Weights of a small GPT-style language model, trained from scratch on English Wikipedia.
Size: 8 layers, width 128, 2 heads of 64, MLP 1024 tanh GELU, vocabulary 8192, 3.75M parameters.
Architecture: LayerNorm before each block, learned positions, tied embeddings.
Training: a variant of Muon for these matrices, 216M tokens, 13154 steps.
Each number is 128 + 32 x the weight over its row's rms, rounded and kept within 0 to 255. Layers, rows and columns count from 0. Numbers have three digits each. The size before them is the row's rms in percent of the matrix's.

# layer 3 attention key, 128x128, rms 0.201, rows 52-63, columns 0-127
096:101117127115104160115136078133115141110127138133109118111065172169171078116142113130153090075072117138146116107171142182116130149156115101127149165160130158120149125109188143116111094089160122134118175056151121152171143132124100119071098151125155182148202084042136143083067124142109173133167168105226118096118151168139126133113118136170118106072119109070136118177129143097147096212139
100:110105132139112066145169099100034139132119107131118081142138141148160140111141082148166107065158136088163105087132089159138184118129093157182096130091195133160198138106101159114112085141124140113144117126124128140107112145100166118099144127116184172047170136145119137153152102123145092156142095210117108217098138170088143091119138183138159075121086142130131186073111140132098173154134
098:153137158112128186105117120100166155132106142093099169011117146155092088196089123144146097141160094159121133117144091127106152136167126145182147137111171135178119121086172111118098117146122145137117101099117133104127094144084106071082148121158129078195033199093113123101108145123181098061100146135163180157134117147170189149154166118149168102108084112134130142101128130117110125071153
117:112135188128228154141124113135172160145112107104089121169158134098086119140120095102142119119190107206110138114098163103145143125157172144119118151189150087134135087072104095095180154096106146093185088096095216134145080104102134055114124142111084065113164115149134102151110150149134122133129119048183156134111148153125149161144117128103151146090122081105156126180114096117131070151096
100:110101111175159178151104119056119136141064134065124086076155118114114161124126130115117117090123067129139054133148094115173096111163144115142073121124145130215141178108153161087106082147114125150145137100137150148197140114113106156093126140165166150156136142088131133129200063143144107107114071162104091175109110120127147154156139160088173080139126165170086085072118111199163154144152
103:079195158128085105146116051153131066132108113107117090128106218122122121160145148152105127123116156116085183110105142143154183152151129164094110086119129111137164127105174160150134070126104062120149100121066137108209089132148098085123189116098144167145140085117123119136153162130139149143110064143140108155095090115101181171119109163159150120119135054154140150055175154097138179119140
106:134161165091100143129103096061109041130136097129171090188109090108149116109146123137204185120140166133146140166120166135153149143124160121175175082180116139108084112095116146137173130143083115101135158160083133105104108133104123174086193068117019134098170169139089137157074139169110120163125143089106124094109101141154143100136111113168071081148119102134131194138145100158123105137134
103:130167169102085200112110107148145161150097200109162142121164078140121127145159117137160055108125108082099170122089094147111087103116168170151109166115120141163162104147069143166137172084135141103086158129143128113111117085095167126158146170112181187109176139133114138156108087116153182146147094130133124119126127066057117149154082142147085201137123105174078056118154111116077090164131
098:150107113194155135126129114153160094169176096151173172153094172124093165154144150179116160137117107140098051125155098129110170190163103144146128090077137140142075161110142148143096114072121208167178073112173070135171052164125132151159156113126166108086122112107127123051086095148133120148137102128100139154123140095126109076163104178124154146140072172152106107097125121111065111116108
096:159096136164192140149159128091105162107169111113133134156075121166123156141159130069087086138139164138130047090158140113084118134116111152086132130125172178099166104195130094096192095142124131086094121154149142085134108118158122166073107133108062094169184131115115230130097091135109102191150087143115155151115090118126161133162110129116094129178119118176144092087119112154108107087194
096:178121106065130125154151169133173155140099150110144200054124126102128126161173086073111118104150109142152150083100134117100158125125083145172136082131148112139153138140154121141176145105086109147152095111109095159054113091125130161105109135101136116110106081096147177162182190151108153035192166142137145129116130124026054085113179111139148140124138096153136151167161174115128130143140
098:094157101072138079056101100140104103100113161136141119102161133115176109095152173097134128154160140109153156183135057137092099117119154120081152177171135183136168136096135102134069154209139138062153139110165163129139073145129098141132145108180108126075130160154184149155051168164059125129115152165088117121151074191146120118175140158117147115092123118104096127103073148117129156117162
# layer 3 attention query, 128x128, rms 0.218, rows 53-63, columns 0-127
138:116125137077175136198141129094081137130086158126132144157105129111159198124124135078100096043127127153132091140092167113189136137163101136190162112162106061194112173094158138117099116065142132131064154098072091124126146136086104172118175155106117129116147119191160099162132125131197074106132082113133108145117152116110159154129170157091105085195119077138073122123146129138143128160131
096:168154127101136061095178124125171183140107170138147152074082133144105124160122109099139114106160111098062097150221116095102122153178113124107104142097150137148105042119142098108120111181092157134166124164118145145130102115140129064126144136139126087103066186108115152112132158100116140059091124125210156132183142193131210137068168129170149100103115120097104134139115145136158159116127
118:138126168153068118139123094129159173186163143118123127182096113077143073116113100094149103162157121183164178144104150150116112139104138054099070153122128125113151143151099112114197153131075120117102111103090206124182076102132182074066112171098116082106103129105094190133105105120087169143138105091180150101151119162087153144168119126115163163141127125095160130170128101160203129100103
104:086134154191155176090088155105121176166122113104118140114086070073131156153151136081142106108112092102083089065135107154171107131158141142127127144080134113181122166083162113098084111122106147110141144107129176144109146134109104132102183164180167127190107137140141125151165091112134150135089066127134092202129087133133173071087110180131150158122122159127081088065120145186162166141201
105:108145170124184124160138087143097127131131084104139137143123145156146162142120138091109149117106187154047169117178146123138149102120094121112131117179157104122153125071139087149112116082126090162111122121114134111151104078071077103151168145060148160107154119080153126163162120134139170116136039065133023120125128145139183174137184114149100118148161108132142176074189131164068146164133
106:134114140058140188179095096059105095119123066116166122191130077157123105088150118159164123146203155192179154135131184176126143113118123098110134120169119141127123096118128132110154137107094062132153146199163119083158131155136138121102108096061027147096164097156093141120131158165110157114092130095162158154188123160127085113129079138105099069129179126159124124104145132123122124133113
103:107143108155087168167135090143168141144111175104148103158179123155117123121193180112097176174134066128097174112103122144118129124157103162116126086162111114153172102141147115182068141116086171097144143114121121137143134114165200108135163140167129124103146142086095187124149074136074176111175145151113099081064141065048096147120095151171095121090058141146104095148157108098116188144112
096:127119082205101098127151115108159102109158110122107139080071093091128117132123199098097108133138138102142055134162106145151112096102167135169132161085153150140038097123201104179149112105128146173163138176145077072158097170141157131142134165099148110141152140064127165135138122136153162121147136142132100085076139133131130085113122167078224140162182162133075128088147077091131138130135
098:104033137134130129124133151102151126124169098085116127148111093209108117106150171106074160154109091104103096126157112172123159148093109147087134139118176172111160127164127191125138081106099135115161117147131193168150103146149166184053119157144117101188122107070157168088122092099161107159152140132109180121140139177081157113135041144113102165157162096115127107106086101138095096065154
105:166100111128042084124153123143199154161120142120116086109127103130093090178094097142112160128155101117152180077095077130109136107162074133116122157092132151115146121160159098110162189158112157122202077147140109147059089090110198136080091121131158138162121074103131192185123127152081151144193120177140126133146123105131099144100141122128152119107179131143152092163134160127072114054150
099:108142106054152162123125100057115194099120157165149155104122120079183158120122183132096177094135093134150109143121087103100116120116089156120134173151061186119172127163068151118099133195173137109103142102127123154095117164122075114170137135156104138067110178159153152148083117159136096122100125065137146168152044174157148135159153113120127076091105107127122164130102078124158122185166
# layer 3 attention value, 128x128, rms 0.217, rows 0-42, columns 0-127
104:144130117124080122163156073201081135117169142126148078145120131128107073161093152139176141137097113164157097073069111144138106196125093125106096157146078095160125126161100127146177127157147159162119135099174125102122135089159134126095076073101106187098139147133066124132143147104156122135182212098156147141113101131118131090198120114068118137159090179071192104176112148153103116152171
094:165109131113079160183179104160168120129115203158116105127140131097129090131091158135089142081125145149113135177125100123097165088168071092091102149094117035183115183135097131139109148136087202154095129100113139151066142119133161137171109091122103074103175122118142094169151086104158107151170084163070161186094102114140124121158100127115148187174124123163145116132057127127120154168124
112:152189087130099151126069104102117140156131096144225115166148134158087145108112133153133102147142139164115162166199144137167099119125125126088106180132149126137057106112124144088059119028070152182107141173101116159123152170162122135151080116184131115137176123083160121127164147148119104136108118135069125144145130096139139089098061141078123175089085183093099146095121126157118168137130
103:163098109164151125134184155157090092073072095158088173107111069125065148171082137127110108137119174113105118134141168134123089127080120088189182097095146144181128091129105174120144135118171149123144101158101101116122130195140136139147160077155101141135123125123118121094097067175140153110123114176143071183133073151080101208078138123190140139176118113176139193124100152090123126149135
096:079139130162121118126089149139163101134165115166083187094198174083106139110182092154139177150111128123127089130069136134082100075120149144117185081098085099052145124110124093204144129185177122102127166158130140182112123117103084127161085119083144145123165178153161103135116133139101097103123181147120084130126132194181115140121158096124193127133115126150120060106115144099163100130065
111:119174133100113107103094137097154065088131131139155102161098128160170163112121195121143096118139146142173123117093149182112092145103071161099058147139159152172110051137125170097092137149132161139079105111116141159187161184148083124115066175140115164163127138127153147123069148100169159095109055126115136127139157150153128088099158056120119122166195091066169143130169102148091113135089
103:152216092130155153145142108130137083130118148119139157117104158107177090119103129159121087119110072063136036107136063080116123123146179112098123177150120204160082169134117137158143131137133163131152113120055101115142170071103173145115148157130140092112132144150152153083142136189171116150130153128129193087144144121160061155103146065151104178109124083107133129150077102087121115173154
094:189151043154154146041125176127149096142130175128086097102152129123087168096102099142092108143134147167159163155117140107174117092153097200123177138125112149130114187143116097141075184080076103114137145162187174196162182123134114146134115145144155153084092084130115124142098093114134084138138082117086119130131151093150129154087080145183144111133116140132130153155093052123122123143065
108:139115137124127142094170114132163178125095127112124141102079100139124111182138212107047121139138126096128076088116106142108140104196117183174147137124121169111043094135130139101079067127160140080160077119119108130106115200158121140108109138127113115117127136153121200097176097085163144187095148178105114105137148172092120074125103166142135210131186129165088108137110118087149143156165
099:118077146195159138146142199139104111175177138093135142102147121107107098140085130144160149109163174070141143125135082115090085121107111131115079164193133068079089100074135126166114066093135166161080131169142129079127104151162116097179120069149085096119157171151073172086112148135127168131104128113149112163118159163134118086126071129096156179114112173164163143140199109089156108139102
094:136126076085144177151142104127163135073087048142160122198179121109193135072157117162206134102103128107115130135163129113144138182125213092079149131088126160138074132090109192075146115158149106157128105125062076118155161156111122142162129106065123152135144142159167121136099206137110135136118140116131153128118152106145118132083165068081110133113099099117132113084073145114125108158160
103:147071138109149134193153133086099123164123103116089131173174122149154075092061112094108182177133187104126097123147123142167181104115096072120202101136129082146116128141133109174169147120190145130147113151106122092128117130129129144133135091080149110119112099150185135175151123166162158197166129144070076093106146084117092113111133221115147101165111094168159116087068143092115093148143
109:145100066155090158116075075215137109129043136110099087136129132159162104143121117155116043138150121149121171104107160165122132166161141109146157146098133123155113163139102113098176123118122107141161121069138111140080160113147189088164155172190145129115159094157090072166170128096148105096183117164113140123084091137116148124093153117094117186161044107132135086125136157194111151136114
104:087130085118190166085172148102209095089122109121127105099153151187093181088104121139101151105140178111144170184072170142164135130176091174163141078112133161145040088092125137107083126129165117122096150169145095160131158134144128158149105142095151145084180150141112158069165142131145141111112127186166113099099089140112126128057105116107169168117102152126146112089082072121103154093109
114:142114142113148130107222067109168161061159153156089126155106153182076112173170121161119127093101115150136101163143163138124136188132142150148128125078180140148128152115107193105090081171165100083168073131075087080145119140094122115146131134051093151104090147142070128100080132123126120088130142105160166133139168195104160101144131110139091070170187137117088150145139143099131119173144
096:179159072145071148184149110181100122142098153163090166084161113061124107146172106175131165102105126146083047086125118124093118134124160141117151201123136075147165141087086144179132068129166170114153163152086069109129137143101115149146081098110134114137117170135147095126137103148118083195128134155129109153157113152166096124114079133173172125165098095170160080135075105083140139167162
084:108129122085142151122123123080088102159121085118102114114188124179125164121077033116118140129143205126159111175101153161139143136137153115173145098130137168172062147127104083115183109153186134178144091122097148101113154105132118164153134148173208137107154087145131095123200150158130082151129154153137138060126135095160106142067093125108125111076089126068179095118107120172084109111164
104:165179119142105111082127168150105122126131131116089144142144118194095086116122091109077158149117181125149077097060179149159116189136094145147141141126158167133127096144097046175123112108168134140110158181114142143107132130178121169044098110149142140104137162110077132053158139116142116084106214175144081075137104148097145135153065129116142155126093116119199101160081132157144137110146
107:072123152110132090096138079144133100120149117113149151067084113179098076149166171030117121136114091132126063130173169145119162146107120148138162103140106146180154144141156109189127192111078130122171087104123123165160102148133106134094144077096084168155144162129107123140143099103150105185092144129063155135168164172163164126130159147042133098142142188123144148140086088097094079160111
088:138117137174187141100163076117178106094158193101167101103087152157137103103101148137065177162131113081124125144157101142119168169096082137160080134168096173070126125118136102135160153103134100136090141154147061135168100119115175090086143136108138107053179118083119083156134122150174144084106167114138136202078075110097139144101128149137188191115127141121167160097117090144100134077115
095:120130180110150160109093154136120102144117089134135134146134060126107134131156137159095103156098138067118149180165173112114120134108148126176181163129126121083084149155128157100152105104117129116130078192070151133142136141136091121113117049201132172144147147105084072089149182141094130090116133124074108180136116152155134138203076163077159110063107150164148162108076152057166099147179
098:128088078154134113069091108128171146111107132147131165136149112065120156111108151197165131132100159173176120151128172092118085048149168129113107150115084171118179222105147102115102131180095173105137094119110161118137130145098128107147159111078096149128151112137120150200129102112106102098099145103078127173150117149184065155123149090143110193167136109123117142179128141126175131134035
113:142088111176120140155147088133120192180137157131083100121118119062162051090143117077174114070143075161139125141130151082187133156219142096128170095072173079111147127118121104154104123112112150205156143142108119121125110105126091138133139151110138144118093141129135139175104131099129139183153096186157158069104161067103138061109127136134162146191145164126057085110120136116146144142139
086:147201152115119115127183105092105150126165111180142147112111074051098090130111115081164187144128153148121065138120104152143147124120088095115172126098082100162108103160085121169135199126139169177179087130126081155137087169169066127130136033123125119114103121133172148178136069132120116122131121143115159151123100130090104142138183136101160099143195102075138116154116113135079124195135
096:073162103150140113154144141125108117161157094153117122091087146062132167147098115081104076098108128135092109085114111098177085070187120166128141086111142104157123123094139132095132160121104194154114145105169115117071137103133106160137142095143159125167121133146121182094209095141163154216137075160113133094128136112129072119137094095167147141094177123124150110129193151090065204191135
096:174081144088147142077145091105146105133154102085145061242128163169174166080068103138175109122159170185140132164151120133188152117114123124158132089085113181192127182069136084095095127130119097129116105129171128093121212096119112133125102150085146128132095083153110160159144143094146122142118124101095131111156182097174136134130095142103115080070124080144153159134138129137134099119115
112:116126160100108100149144149062146129108108138142209155154127113130157146126163083168094151077147161155121163169120137145113141089146132045142111173099202131120184114143068131146132092132114134123105066169048095144115103133104098171129137109147108074178127138132152168126124152149083118162070144163133187089138158136118140124143113118067153069111143043119131129134118208147165094088138
113:154138175144097116108111083163128099182152027092140163128117125099128115147133116138118084115142125140132101142195123137157085148108109090138167104089142143122119102135122132184106108098114171141210116143080077171134157124123091090128039119121133140160144183129071076157130119121130104155123131185068068107197143140126102142107162094086099189129131097115137145121154158140119189190181
093:093134186164145085168120146111101124153216169108067114104157178122066142142134121108155118055165151117104125197131139114082092077099123185150110083153152095146121099119136123119084143125043147108111112134092170127142119124132101151096096174123147138146135087078122124111089110123153138119099107135177127149203105111130111144126091152171157109162124240104082178145114109118172108155127
103:100111191153144118132029138103132135170122083103081181154107143139151066121107115092155117124178158064144130174097143105086124077148135158122170124114097068157145080145163137137156113128083100153145110117120145141117110124148107080073182108133086182130165121184074115105138129095128131083149144133149138148137136152162111173183220124126041140093105149146103133155099132166139126184164
096:149145143132141158150128156129121133119126155196105176173105135169077065104194105142015099133100076105108145088188162085164167088091127128097164130111178135105102102151123125102091154096103092085131152149082162155120149107113156200139133106136125098182089135089114154051092166151143080130147117147109162116095127158109125166177099129172108125119124123191123102089165161080134135116123
105:086128127163154102147123118197181124101148124118139109149160181084118102121190133128055104116167139096102183142145102116093111105152123128102148103047175107086137104169094129162131171082078115095136079138095079192164199140132092161125149091089144133132159140097089120120128190098146165184153088158103097143112121137059118186137128098093157114163130090152152152082100173130110155157115
117:152191107156094100131137155173122124113113079088110137090047112123108182133118111117135148154117115119103108106152141128213111154173141170115185185190132091129162106129159184026155141148090139123134163141117114146108117090118148093057079127154137094131073112123149100087120130128115104068142098136156149145131174081106138096129164183162131131087150146113095151137110181132152124148220
114:153175124088099118110124097147117165143100181099085084143145185140136139158111187052196165087115170154058131133132096102115162160101094131088109105148131135122118095140146143141147183155174106124127108120133064092123130157126063100104088089156199097151106134149167143164158158100128111126050132127123061193144160128115102124143134142144111077077167149104163155126101081135135139184181
107:142092111096122167121163114157133136105133118134160074125126096114136121157189199085155168092144111156089113097109067125045166100147131179142100135142074147162097124105121120085136115205094095078126086093165097119115190147146146145102132144122150162134142085136157140123142114084163070173112152113130130176147151170167125168107063084210113145092118120175156076113063120126139171137154
108:111194119119120134104179133166116136125166107124109150097139143077113144082129092150118106097092112116171108106125119081176099169123182154179091145188077176120181169102148088114157177102074169134120157095126112065154126136137115190123129137143176108157101107116037152116126143170124097149135159081141129120157052084128069175136103107118106153103150158093186122180165118061110118103130
081:103149112070104153130169144102101129151132039149197101093124128187113149163098129146116076118077061195122182140123105138125138146122102102204149044154112176148108149155128167109160152115100109092116117099152127117087088140135188178160090174160143149137110087162154110140112099173128125180162171131123135063130105133138146139071123123120104112119102180144072092101080126100099119115165
098:134144065123157090130094150143144078109088154085136158131074197150120121117090092136173156091201148116121130178089155088152079076188131111102133148088111139197200100137151100170134122133123134121136150168165052137146173085074117127069135121080112138091124138133088152123125128137128137152103187142169145123145153102145109200143169126113123078081078134135155167149062128164138127102104
094:096048158108153129138204115111131134062195158140096127089182173104099202158132102110096180109114160117107100143136123156126092128114140157136107075142093151078106149100141125088137134202149153135102157114161161118087107119096139148162106128071164131104175104098156063161130095137138104139105190090114067177138118084149121154111084106161172144128170159079173141100157190139126144110127
109:124092148121098118183163168111192143106119127094126126123143091127129171114139138152115168102128127126160135128113124181143195124149156120133165142177091111125099133128139157091072170162094095112110143128071147204091091126122181139077082142097101097127154137111164139131109095110108151113094135162121140106133046123075154077120133217054148173102118148134072148172045118122200101141160
113:102117103145156122147125120117136093125160150103168115146109158131194116137096141108074078163111062054158054112172034132095107167117158082151120124122123157109104139113159142154151133078145130175123095172118122126083141183131168123140163145147114131083127172161162070132122155192152194169144122057096133147110164100158167120107113169073135104082130131165123126095157149090119080188111
102:153153137174098104113116066155095183110111126113149150157169155150094139121093120143097137189124195131111095091188141142106168122103183163070105151121179098085105163141111131093132094096128085119096114063113187122197123152130096140124149122077109092121144081112118164094151176080142147159115139132141153132119192127110124085151110142100138166177129149088098203143113138131133024085162
105:091072098111120148185144142115132100099160123150156122160110128138114103148136164115157117148175070095171136141000133144118060136168120155121116187124088112194141055112079181128107108113141145192110103137138099118120150096149137160142134137167077172120202198146128205073107083160134116147161121108145150102121124128123135114125130089152084083130136143127111107139107157089093149129091
# layer 3 attention output (transposed), 128x128, rms 0.174, rows 0-42, columns 0-127
112:109161184148167162107118133072125120103080130143096155085136161097137185139129099125069102078186173107077140143134129134111127109139137134124145085087125181053091203104143120148064119132078119110155158176099116129114128189135085098139145207149163122154113168118191165110104091136097137147129087108140182156152134125151140117117149130156098156124105100214129151041123151131109121094094
096:108188118138160129104092152096092120133134144110119143119103134127172113135132111162128123126093101117139117146179140173134098132122167116163145089109121189081090163109183118153141076127137087125142117110174142145194109110109047091127100165153105171169134177062113177037126175165147110139125130074200133091157069098142184142063139120165097057110180113111099139131098151123140094092154
117:124058119103132092118178122160138126104140123123057173106089135132173050175145116120095139068108120127161140105099154122049191101160128154098140100124128164114187136094164096128234183133191124098121096108114174119116104100136123105127107152075138142136115143155141136145139117151159159107195143122208091116142141119099110146136173113176141103069124077123131143189141154075121113121141
111:111134170104096158069106132112176177156173171151169120171153161104189169057155142091139122143125053157112139114145094087145089131155118157113126142134138062154119152139114098157149135166115167152116117087115194117131088109114132070107100161124106114013150115128122196157131185109112120095087110066153121075138174127125136141141095145077140130069159153131135091173113095145123123149160
103:181139114120079138138138120080079184127086121065159098131107123119108092145077152089174097124194116145106125102162088156195153169146092107184061137154165151175081149185115163075151140129082165114105089093115119119129129129141157155053179120118099133145108115110039157150129139186115138145128074144109164160103123127114184144133119163161069129116134103115127144086188119146141114127170
124:128091145173131135141147124124087190164096144135140118098147123109097138129119086129110158080080073084155122148112148091168180106129159116144110144081108120156166120091148114164170190093093102125234163139097123101089123090147175059192143139092150112139106128123097129103169118134093152120143194143070149098108102121120096140169074180169197109107109133184131142125059151158116084130154
105:078119174146116119150122088153115132134150123115133111122128064145079159174146130130121069109173172162150212150126143121129138136113068127134156088099114070096158087176151136128142058140127075163134130159171203116158100085139119186137061125102105125142090095126135154166180158100111144125121098119097114198110072113098184132118099158095144097205111144122157181083135129144150150077094
101:166114164118145087127179076095081165151160105164157145163169104139144104149149127152129150101140095087152096121119111148081165165172126091129082152153139115115142087070175149085137055139163163174095100103148120162107099137131096105101194095154053146182177150161114072130153157084112192110119122110103108080140110169104143157091187132115151088110143119099129087103071186110126156097171
119:126137159109088149122141112135081102125157107143177093124104176082141117105163086133113136146114144174179205129141175106199096149067142081091145096158118062127155097130126106170147157150150097149128134143099151138137096052171118074168163107152158179100126095079134107111104146119107114113107135039168121153153128096169130198108152103129128123136114101110176158149114089165220130109081
108:157184128070133170123158064157124148111083130121135112113102114151153140117166105126083100106097109180104142070094176154156162083084093146124136063127129144161167189146101136098100194152112149131170124102054117154126135097091133152093130175100179127070155106094136138184188149146126121126167131139176099140147111107139140131110216133150049051115137096118077138150110161143141127152112
098:128095154151148126149104135136133169142113173089094172064096124158077119190131099091094093162167130095179112132110106155139081072111067182158091136103085125129156099178158106185178147119106118072134105132139195114086100109127144117097123147126191080172097111168128163137133085132192087077162134139140095154131100099101179128156049122108153135129101151123139162168189167119100160120118
114:032173117103124180111146103126141131124111153064128121081134183117101179146147144171150058153105086147107199096182099151102049111158192154153120193091113156129153103098114138131093105163094113110099101113178150157127133126130112135131122133151099134126151187106100136111126149121145107061124095127195124101117155122155205155127133084125091169096129186069114115172147094131165133125110
121:140134164136176085131122102064089113122172119127132115117101170121118127128129188109125182154135188082128134167137150119094155142123138104124170107140163132086130143105167106130096130174110118105145111145185160103198077163137077105099096103087116079138102172165188209091049133163100102173090140070137132079157077140137110138144093086135175078113119161111141154135127187052123126125158
116:181107126129139116148108086124080174161091121109155085131159141080170059161128090097104146168149099172168091083173115128158105113093162104095077148165121096133201117141111154158164108162087151085192088091091185178117073114171125089148165170162100126133102130162109087128114138156119125095128071068105110125135165136096101178162150164158154080089177163120147136178135151108155112115140
116:109118181179095102117086217124082140114071122169160131106182104106203152123154097094116130163177147072151122156087129099178104122108144121110091098165065088124128155153141113166179159076110117106121129130147097140102130101154125117118124130213198158121126104117161128102144054128119134134093122124111093169127129065138096161087108123066146190138132160165162081151119108178126150153109
099:120146212117099138078123160100110123119132134109164122147073160120110121137090158136136071122170127117143171159143099134139139129152094169141133080093136146081073169198189140135163159139102139143072102137101209152126107114086123142078119152094045156106120106085094173163156146123154146110155106085158132117143103063149206176070154128077067130099135148114116153087156110153103140087124
090:126115139179174145120116076147141139131094127096154128141131153149091093171145177164121124113156098142145174102166104139063120145115150137088129202138086130085203051111085150122077152169096108060116128141167179152180114147082112119106147105103072112139085178131134133130103111180118096088144038135106130106081136142057139153163143142114193155142136148162113137126161121055130157119116
111:121115170128092150143155071077128093150089132116159103139143171051141145159137156149134117093146127159106146126135109124123144130132173170115122117154085084079123148102095188108120168194064177137111113108126132126105107162142108114191193158130089183088066109135136107170100134140075136138082045069123136153112189143104117159118199147145165129090147156162076184099141142115106180101126
116:163130058092108110137147140117083112116113150128112124145202155097123165092082099170132167147139092125157213139083105077167079119158133093149085174113137067080123164106115122083145075116164099124069169155112158139113132131156160086180111130158223199132098115132159143105150137138101167125116135152158156146131139139098096101108106136181059158128138094145123130066143168162153094115161
101:088179115099080104148090178117090156149096119159091094137139061121140105131080086107123130123154136218136124149113147075161088106122152100103160082115156098127161156115090190099108087118080123168145068107131135181117171118178109180168102158130135126133130183175177143112154151105115121166115104110143120103182138184122109098150141079169109089135163173129112114201075194098144119120155
103:111131150175153091095161126135143147105147146152141201107126142117115096118125139126136125115162108216163122081122134149121134141143099146110085121125127114160148133157040127105153160105145168157057117074159127109122135124123126105116167155132189139081144091183149176184116094115099081094083146154219107080151133094067163096074169112204139104136118072076076115149173120125096119120118
103:214155114141100149138116143110078184125184125118135151089122127188114146145135115077125117111125110094094126136117099149152175172109108138148112088129148102132113068125216165153135126077174103187084103084146111150084141063139150102094119091125188104111128120093149166072126170138172125169107093163104169166133123144076187124152130156134122061138108105155163053081149129096104127129177
126:120168087080143124104142135126076065105134129084124129142105159159137174154127152145101141221094178047090139154158155168094133084058130166111106136148073181118133128159105130136173126189131111060086175157134095137065182128166124137101105097179050111172129124102131140112100120125166167108162152073112132158152072149167150153103090118094089129130143096107114152140142132138144152117129
088:096093127127131168101132155107144120122120131088135168151144173143147192142112087124141094067134059129109167104157125114128071126170128146139113149110109135076146151157100108124147079122154068103069181131089174136133167139151142083139111170144085177151147140049095106083104150111137174098181131089162173090130163122108158176114038120175069195127120126196123127112115117141190117121134
102:181120122098167104096110049163157125118113121140105104143144116174120100109143132132180142144108144146136177114171129147060164143110150138124148165118109147107160100146147121133122135144161139077112210189047162126139076137118158115145075187156062099105155101065077129159080182121139136108136160070132171158137118129123162167124137166110108121134096086133125122086087064160177055091108
101:114150134155134188163102091139107149129097180163111174075129099127106137184175073095102142141109094075117128116136143166064105144124166148090098204132122150095170067089178152115091119114148153093101123095165149135140093117111129105139131118165165132185147163147182104108098075102157165127147128192108075155117103126085086124125190143109168154140115186104087044141077157098112148135106
123:107132102178092166096111136161133091116115134093075140124105131139102115154131173143164102168067127101140106152120129142166152116116147222087118078146042103128087083166116153174166146162134127136117160084129155088183171095109197092162130134101196157145115107116102084101148107147181123155158120132108064133120126091084149134123127166158124174128107177123045128160181062111103136150125
118:119099092064112145130146099092105136095101167116129127121124109088125152141135132109145107123170101087160194144105164148073185098173118211079120134140151128101114144159083109111182169121181134114069143096129195072140139139151184141132131126093150154089084136109165221104102125142136141140142161058215161171075093143131131120130068167149158103125076125112126124101111108117148085134116
099:171137075118100154017143154174139124132115144159184145172127053133237118101113116132099125162130101117101096112153113127142136138123112069106138164156128129173134108108083104109156142147164142126119134103157075104091139129136134148150147110125095148082143175122085095140198130166108196081163148160095134159121153118152084082144171148110101116121179047164129064102097102148116125120142
117:177133070133166103149206104137178111119161135168160160132162137100150226128154152092145113124128146179089123108128104162140101151079097097153120163123156169067117157160065111075105164097148131129112123118143072100175111108176149149189126139130170111080092132126132112124132105161103088134095145146142147114123078117090119068114076142116169088182176106084145121060174117096179121105141
102:052079113108113063136122110140128108119116141151105152149153121082158096141127204118184115130093174142191119140085096174140136126182113128172117106173093071177107165082128138120204091128182132131097128100142075133141094142123112180132105142179096140107152083155110101196123156115125156125053134095141086127123156049153148141092137134098162139095139115085100174151123100192125161119115
113:144100090104129118080138122056092145141103127111083135113129056120141133133110148157185103176132095145196075163133109173183137103155116177135124101160115097138087137123119142131179119193131170120114152087156146086133108153170181132159114145176171135100104159158105120100136128177116141104132214065160135121183093134160181068123105094166111142092070119086087144159097112145150081090159
129:093137171129121111144134104149213083155127113195164098142171126128162097109134167132137127115171162114111145139113135108036092125116122096104172102136119167117129139157136108186128148083159118142111115197130127052094095137173109154174192126086093164122203082177087126178105121049144141133091158095112099075127136121105110136119074124150135106141120121126162096088207082122124120134102
124:114120105173115117119149102113148128174138096123132138180070083123115153119160067183065111112106079137172118129117181120130094095106181131180170178081128150113124129109138126141173141102082143118053104173173170067106111145135161167133187154085084143141166156073122126081126080090103122120214158108139136131112157134126126111128155119116092194124112148204142117124116136160150077102069
110:194158146171124111113071136148136180147148138189126181162054105124109096122058063136075130145116121135174127162110133120188089153092109099142186141094149086078078105110155132166095137113166119156122133119126152164183070134080060098159145149124147102169141154133123102081154114132155164098108131097128169117138091073183143117139172156054132136145142099137148161098122169132154113098082
112:165088165152147149143095108131160126113080142141115153154132091167117103160093120126130133105147131144122134122088106143099163097146086169077138087121144111120152101105154168096111097144184098145085184171071180156105151178098140161122152109129061117078123124101202109201106146085135115152095098167088148189134180187098174103146137143124098066146102107199136099044115115170101164130121
083:139092135138132074139107124181178156096165178113077133163120164089123067082097103135129155174122174067139134120117135098105119152165136091092135185103134119134134084092087086127138067141159140124141173164112192138216150175081084062097152132117148089147150188145139126118107080118117108126101063117121114184090158155142104141158081174093128150116136100130174153143171094155125125175094
106:172140100122136174134168094101138118162152103149092097158160080105133188123153144101108086147149114133082089131141065155116121132077146175107116129143150120036102156148156170131117095135124176171137091102114183100131098101178176141171126157134121156164133129198157080121177117122121119136137050138069096131118105137086139090139128142106143151167163179114110071060177095101141105067186
103:174188140129111158094044177131129184149040112131119103141117050171150029128101086117146134131211100155134134104146106120134090135134149124118133146139121125191108099091135140142083164108108132101148097135126091157110142138082124143096171123143110110156135174102101178111131174165159071114114071144149172156118166155136141108178183110104131158127152094185141066138081116123129123128168
117:110171088110097135113101138149152100128150135115174122079145162112151083150110096153083150212123145138091120123179111126144066135147120094082086082162154142178123098163127091197131035128129116139145091119145122063126129132149092090185213110114184206151109128127082088096132159085165128108130122124140107134121189134156116168119120099210091087122137113116158138115169135100109157126112
127:069176172125121122163166114164138164126139135122077095103147079177073132117127079148169158128122148191084202130100167087146115109130096172100103098108142121157173111142111114067112134142085122105145133156117138128155123101093125123105082120117183125144139120148119202182173109136077098099111142174180101122162057166112137109094140060126086170171104094056131165168070160148139125121140
114:089114131076087167107146177101110056138130130123123134091137113128150120137218162151125073087166110131191129145096122137137073141142114047157151126159076147146132106087175132144125180161116104134135120167168080117059111070167132131117127095141212171062122149109151088140111099151150138158168170181097074120174129128116132100117154098156114144082099093176114114153136131132112188134107
114:167123173180151146101113107146141166110072082142104117090141176116138154122103125104082159116094156143057134134159105097150192118103102119116106093080155149109081207160186084128120144134100120083213128151060144134184094110119131063151085156153131107151055088122122096149205135138136157089109127125139124143152106107159120143143140163088152149135138117100184152085170114136189086119142